From a checkpoint of a small transformer trained on Wikipedia: 1.86M parameters, tied embeddings.
Each number is 200 + 40 x the weight over its row's rms, rounded and kept within 0 to 999. Layers, rows and columns count from 0. The size before them is the row's rms in percent of the matrix's.

# layer 11 MLP gate, 320x96, rms 0.206, rows 138-205, columns 48-95
093,194,266,201,247,218,201,170,158,188,144,238,230,187,199,170,224,205,207,167,164,171,253,271,231,244,228,226,244,146,267,169,87,118,225,159,215,198,239,235,273,210,160,188,243,195,203,205,219
098,198,181,134,222,226,140,177,166,220,143,223,206,244,218,270,206,218,223,193,208,184,165,253,269,142,211,230,121,232,249,220,229,162,207,196,178,207,206,211,198,138,265,257,220,161,150,184,224
110,223,184,257,213,203,116,170,223,240,262,223,220,272,118,188,161,206,183,260,201,145,220,187,126,140,248,141,198,189,160,171,263,205,274,208,235,246,147,132,244,148,190,214,178,151,174,185,241
100,218,174,270,270,225,162,181,208,265,227,209,247,220,241,300,161,176,157,208,172,133,165,258,237,217,230,201,198,192,246,161,233,183,186,262,282,201,174,145,157,243,186,200,232,132,193,181,251
112,155,226,189,209,160,187,182,152,147,196,186,116,253,223,269,180,239,224,206,201,190,184,202,207,186,95,199,220,234,271,140,166,185,193,135,240,208,249,181,145,198,159,88,234,209,187,226,213
075,113,287,216,117,240,232,174,183,203,263,191,151,215,251,147,253,234,187,225,139,228,217,223,178,254,166,213,198,178,156,170,206,130,257,217,172,217,129,184,244,215,162,192,231,218,266,153,241
106,212,210,195,222,184,241,224,212,178,195,247,166,146,165,145,225,161,123,235,194,182,154,165,238,130,142,217,201,217,263,163,116,187,287,171,140,266,203,153,198,211,247,236,227,172,174,270,215
086,187,262,214,240,201,221,228,111,172,163,136,248,193,155,171,184,233,166,213,182,229,195,151,210,195,190,267,246,214,231,215,229,150,256,225,199,159,269,174,233,257,175,141,236,146,172,245,193
086,232,189,128,136,187,176,270,217,149,233,239,129,208,214,148,240,217,198,186,257,252,188,159,139,186,176,185,192,181,248,209,164,226,196,156,97,139,165,294,161,304,174,174,151,229,267,189,172
106,215,183,209,186,209,192,185,133,187,166,165,189,199,225,216,155,211,184,158,259,179,190,209,166,236,187,195,164,184,180,189,256,222,209,201,179,168,194,104,142,168,278,179,253,145,233,187,206
123,125,204,213,211,178,208,233,192,245,215,166,170,205,216,158,178,169,248,239,237,205,166,169,209,144,203,122,204,181,251,215,208,209,254,144,152,187,205,182,219,273,167,148,172,202,215,278,210
107,141,149,240,237,197,196,165,225,223,186,202,248,197,158,172,187,175,189,217,233,180,78,186,194,119,182,147,203,229,186,228,191,140,216,205,199,226,240,140,199,212,173,219,226,171,105,181,297
105,171,224,234,276,152,215,235,225,256,203,243,125,145,167,232,178,149,250,218,227,247,198,228,224,158,186,170,256,293,199,199,243,166,238,209,246,230,180,189,276,153,140,197,138,180,192,231,223
105,224,280,273,190,206,263,123,124,221,223,227,192,143,252,197,129,203,210,253,167,211,225,145,131,151,160,197,185,185,220,170,184,179,200,248,172,128,253,197,282,186,172,206,246,140,170,117,257
103,140,164,213,228,167,189,158,130,170,111,188,236,126,125,206,246,193,167,208,168,237,258,208,243,229,212,126,200,125,205,172,135,236,264,217,228,212,207,201,221,245,213,149,200,214,248,240,176
097,292,180,167,242,229,233,183,149,176,117,185,187,166,193,181,215,236,177,189,273,116,208,218,176,226,167,214,216,225,214,219,226,164,167,139,257,147,148,158,216,196,145,183,250,170,245,172,217
103,201,140,176,179,217,220,172,192,254,124,221,213,147,171,146,190,120,135,250,166,343,189,199,226,174,208,206,133,151,171,226,233,129,118,199,249,183,178,139,217,231,196,170,280,195,153,191,221
101,214,189,245,169,235,178,190,245,246,171,206,215,179,163,160,220,186,212,222,230,220,159,199,175,201,244,99,211,217,162,125,246,198,219,182,288,230,145,164,223,205,222,162,237,173,194,229,241
117,174,218,285,209,244,121,186,165,176,243,292,218,192,199,116,202,229,246,211,235,116,157,192,172,248,192,205,81,206,218,184,205,208,152,205,128,180,209,162,230,206,198,146,154,237,228,146,179
109,214,165,172,280,243,257,198,140,233,156,187,201,235,216,176,170,248,172,259,174,193,124,213,248,220,213,175,186,216,213,160,150,264,247,239,250,203,176,111,202,236,189,164,142,164,239,147,168
108,209,141,157,191,186,323,198,256,224,207,214,201,241,156,242,262,200,203,180,158,168,196,257,217,230,183,230,151,229,243,167,202,245,233,93,236,164,220,154,137,212,248,251,218,204,210,311,175
085,237,289,200,170,163,182,174,180,137,203,190,226,260,277,203,180,202,214,151,209,225,229,244,243,191,246,187,198,238,244,135,155,231,156,229,211,231,223,235,191,271,203,160,224,230,253,229,200
087,168,195,182,228,152,157,212,178,204,236,247,259,252,184,225,177,226,307,225,167,143,256,169,262,177,117,250,254,226,194,155,138,199,200,269,222,277,193,224,174,308,222,237,168,193,223,184,191
099,226,149,241,227,254,252,229,211,146,207,134,195,279,164,265,236,205,177,114,217,235,205,147,208,225,189,258,170,220,304,159,254,114,170,148,183,159,120,177,234,258,183,165,136,171,227,253,214
106,196,189,277,153,152,168,178,203,173,153,236,217,189,232,201,194,241,187,156,236,239,156,158,196,198,205,200,167,122,186,230,199,238,227,209,176,180,133,245,252,194,193,176,281,174,187,227,187
099,163,223,129,240,195,220,180,215,194,186,234,187,126,195,141,160,137,202,260,212,224,200,208,194,203,162,215,223,189,213,256,195,230,158,218,103,172,166,148,223,206,241,284,282,255,134,227,187
091,225,183,212,183,143,242,185,197,173,179,214,200,252,172,191,211,118,189,154,206,155,143,167,124,246,158,144,141,222,209,161,210,179,176,183,154,193,200,141,166,223,199,122,197,227,238,227,142
101,166,210,237,178,159,110,153,231,235,251,238,119,211,165,234,155,213,203,168,155,266,150,148,212,226,190,178,150,257,218,138,170,204,180,235,233,148,113,135,249,167,257,204,192,201,206,200,203
072,195,142,157,203,156,204,234,215,167,184,134,176,172,183,213,150,233,293,254,185,290,186,238,205,135,210,146,182,256,131,225,243,193,172,243,214,169,218,169,244,208,181,151,197,260,219,166,176
107,271,234,218,141,155,191,194,177,207,142,154,248,172,176,121,141,267,204,230,224,188,208,132,135,215,195,230,147,145,255,144,239,155,165,190,203,207,145,128,231,194,184,210,291,146,171,205,238
109,253,162,236,230,220,171,165,219,198,261,159,115,153,222,138,229,234,120,226,222,261,163,197,186,205,233,206,209,224,224,189,212,174,167,245,213,171,200,225,177,136,174,184,180,223,148,240,227
101,155,222,256,212,200,240,216,190,155,192,184,202,229,183,174,150,234,247,172,242,245,295,190,236,202,191,183,202,169,213,162,158,87,179,163,273,192,250,226,197,91,222,230,127,196,166,207,192
098,149,164,183,194,159,236,155,186,191,208,207,170,174,202,251,202,191,211,210,243,259,280,189,219,189,174,114,213,141,300,136,212,170,254,233,232,228,214,275,229,258,227,138,155,149,205,203,209
112,191,256,194,156,98,207,188,215,185,145,174,116,157,248,196,172,204,214,268,279,228,153,223,208,211,142,169,142,210,212,198,211,188,218,130,166,145,239,202,252,165,167,176,205,178,205,263,177
080,239,204,255,198,243,228,141,229,185,269,237,223,179,185,176,204,201,169,169,209,224,258,214,214,223,169,193,214,143,170,190,160,214,169,205,201,184,214,199,158,176,267,185,207,213,249,187,197
091,250,209,231,218,204,178,252,239,186,151,203,220,122,205,175,243,242,211,223,170,168,149,240,99,174,241,208,184,178,285,203,205,248,262,252,211,218,234,207,208,147,184,176,218,194,181,170,223
099,222,192,182,251,255,227,234,116,248,265,275,230,209,220,225,228,143,174,218,220,262,220,317,223,242,175,221,256,244,274,157,192,184,161,243,206,221,175,173,195,197,235,193,128,135,201,186,189
107,225,198,147,212,192,168,108,166,308,203,143,134,220,156,177,189,211,223,257,224,258,196,272,225,204,157,246,212,207,246,141,190,231,240,239,193,154,202,244,191,135,214,129,209,239,163,168,227
112,152,229,233,254,188,205,227,170,254,203,204,191,139,167,277,249,53,204,187,247,141,88,203,196,259,237,198,241,164,155,165,179,122,166,218,206,175,225,215,152,198,195,126,227,206,182,234,265
098,256,188,179,180,189,235,165,123,181,228,225,151,166,186,162,104,202,253,209,238,143,213,211,217,169,248,190,231,255,208,133,236,109,192,193,193,204,324,182,224,195,257,173,233,217,198,223,271
113,228,190,192,199,238,121,135,259,243,181,198,162,135,130,204,192,183,201,195,253,224,150,207,245,145,280,142,253,145,185,176,307,183,175,159,212,117,231,164,203,158,235,154,225,167,182,292,258
107,142,231,179,189,173,264,177,173,276,211,127,194,226,224,219,238,221,189,197,207,191,146,226,173,174,221,185,177,170,182,193,179,223,148,122,237,136,159,221,182,238,180,204,175,164,174,254,298
106,247,233,155,278,195,141,209,209,206,262,233,225,162,89,190,265,189,216,202,171,127,179,230,249,267,205,185,238,193,233,126,145,149,222,150,193,188,186,239,268,215,205,143,170,167,175,207,236
074,164,217,164,203,240,239,266,225,226,194,101,192,212,212,176,226,185,170,149,207,211,178,251,204,168,140,209,253,207,142,198,166,249,268,186,147,202,285,290,101,122,151,150,210,167,257,201,209
095,173,295,119,273,285,197,234,168,212,156,153,275,224,179,209,186,246,276,209,253,228,147,156,235,219,186,199,168,203,174,257,187,122,142,183,136,211,209,219,190,278,157,200,201,169,174,239,214
096,195,224,243,239,262,219,200,223,206,158,192,227,157,156,139,180,212,204,177,246,157,161,200,208,267,181,201,246,204,191,195,186,109,188,119,120,244,102,249,186,207,229,188,223,241,172,186,214
108,202,238,223,185,154,167,231,216,199,158,237,178,78,219,216,251,246,155,155,226,232,179,176,215,223,234,223,186,196,181,158,147,224,243,182,203,229,160,152,227,197,189,154,243,108,205,156,267
092,145,173,209,221,249,239,224,156,194,191,168,163,170,192,180,194,142,232,179,248,188,213,142,213,240,149,146,146,206,228,233,204,213,155,288,170,196,211,154,220,188,211,131,165,212,128,187,238
124,223,220,288,198,200,177,202,221,236,239,216,171,232,244,220,144,170,246,225,152,187,164,230,209,234,145,190,224,226,289,303,239,182,204,167,206,122,218,260,160,202,248,244,213,242,214,204,248
081,119,224,264,162,241,205,169,157,186,199,219,227,247,231,174,166,219,230,195,154,218,232,247,142,176,232,170,261,222,183,228,166,197,228,206,271,191,292,174,164,115,200,175,231,191,175,182,232
092,169,133,150,236,177,202,170,203,175,160,157,194,201,273,195,97,217,174,144,215,277,226,217,193,210,264,230,143,161,208,179,192,244,196,200,212,238,245,220,151,141,225,170,197,232,167,164,209
092,136,236,178,223,233,175,223,231,170,224,176,172,230,158,165,240,174,128,172,184,249,236,213,209,161,193,164,285,201,221,207,308,168,201,181,291,276,247,200,208,234,191,196,128,176,153,302,152
111,217,255,154,259,237,222,215,187,226,165,258,222,236,133,276,201,242,191,133,222,205,232,220,250,108,230,232,187,234,195,175,199,314,187,193,156,205,183,192,229,222,148,168,134,236,226,187,237
099,228,191,218,234,223,156,184,140,185,261,197,182,209,117,224,209,258,201,223,209,128,162,171,229,236,210,215,180,248,207,168,226,146,215,110,164,197,213,175,138,156,254,218,234,174,184,105,212
103,267,233,182,222,215,213,256,194,258,168,169,158,178,167,170,203,214,261,154,244,248,140,160,228,164,165,165,258,173,166,157,200,120,182,175,159,209,210,151,221,239,192,208,191,104,227,239,251
109,215,258,221,225,220,245,203,258,203,127,219,192,138,219,137,193,172,239,152,273,121,232,184,264,173,155,196,202,171,162,177,225,183,137,176,179,180,105,208,188,206,253,178,238,174,186,149,163
111,235,167,246,190,190,204,289,221,206,202,190,220,134,166,172,240,214,166,239,241,233,253,218,189,226,182,108,213,176,231,182,258,165,247,127,140,228,175,224,229,196,121,301,210,193,252,290,164
078,234,224,216,227,178,143,234,294,171,169,248,210,196,235,142,167,207,229,244,225,195,239,143,241,126,162,264,208,203,256,97,215,195,132,269,157,215,182,218,261,241,259,204,202,248,138,200,195
100,136,194,204,219,208,212,176,207,186,256,184,244,197,135,221,201,182,180,254,148,261,201,216,181,185,256,113,203,121,210,167,128,169,213,123,218,159,226,163,241,205,166,279,149,251,191,237,238
115,237,227,195,180,150,156,169,226,217,147,183,176,171,223,178,163,177,193,170,211,167,198,274,237,187,149,250,191,158,276,267,218,141,176,149,210,191,161,248,210,231,185,233,265,195,189,250,215
086,255,237,224,227,205,206,237,208,190,258,248,230,187,203,232,123,172,180,171,172,217,218,146,195,117,220,200,199,174,211,269,201,137,238,205,230,111,207,132,240,313,186,185,170,196,158,107,251
105,212,217,218,216,165,226,222,177,327,157,198,218,194,255,194,105,203,231,177,242,145,210,195,211,155,94,195,190,188,189,218,179,180,238,211,194,174,152,195,203,171,241,238,265,151,152,236,209
089,207,162,202,194,195,171,180,205,172,160,202,225,318,178,223,223,249,174,242,140,155,171,173,188,188,200,220,120,138,233,122,192,233,174,255,187,196,180,181,241,310,129,197,177,246,215,215,184
099,246,282,170,198,248,158,171,160,209,195,139,115,183,173,160,171,205,223,169,189,222,133,136,242,165,196,192,154,181,212,207,156,131,190,217,155,192,217,155,197,176,190,221,218,170,209,110,247
090,161,235,151,166,112,269,206,232,153,243,213,218,234,201,235,183,119,204,163,167,239,181,243,190,112,208,213,244,286,187,150,243,174,214,187,195,152,256,233,181,217,192,127,201,240,256,253,236
073,185,271,172,177,150,195,174,209,173,233,197,125,268,235,158,210,202,197,186,155,139,234,171,135,205,240,195,220,189,192,279,248,234,256,279,278,230,258,234,246,266,202,186,204,247,186,175,201
090,285,244,160,181,188,110,174,195,266,218,211,154,197,144,263,131,188,204,238,227,151,237,265,194,253,166,265,227,223,238,171,262,195,220,203,185,204,233,208,148,199,263,162,227,210,247,231,222
111,173,125,226,204,168,206,238,145,145,206,246,162,163,211,173,206,242,183,214,141,220,171,210,286,188,279,156,167,225,227,160,179,131,193,153,267,143,256,280,175,213,239,236,174,144,220,233,190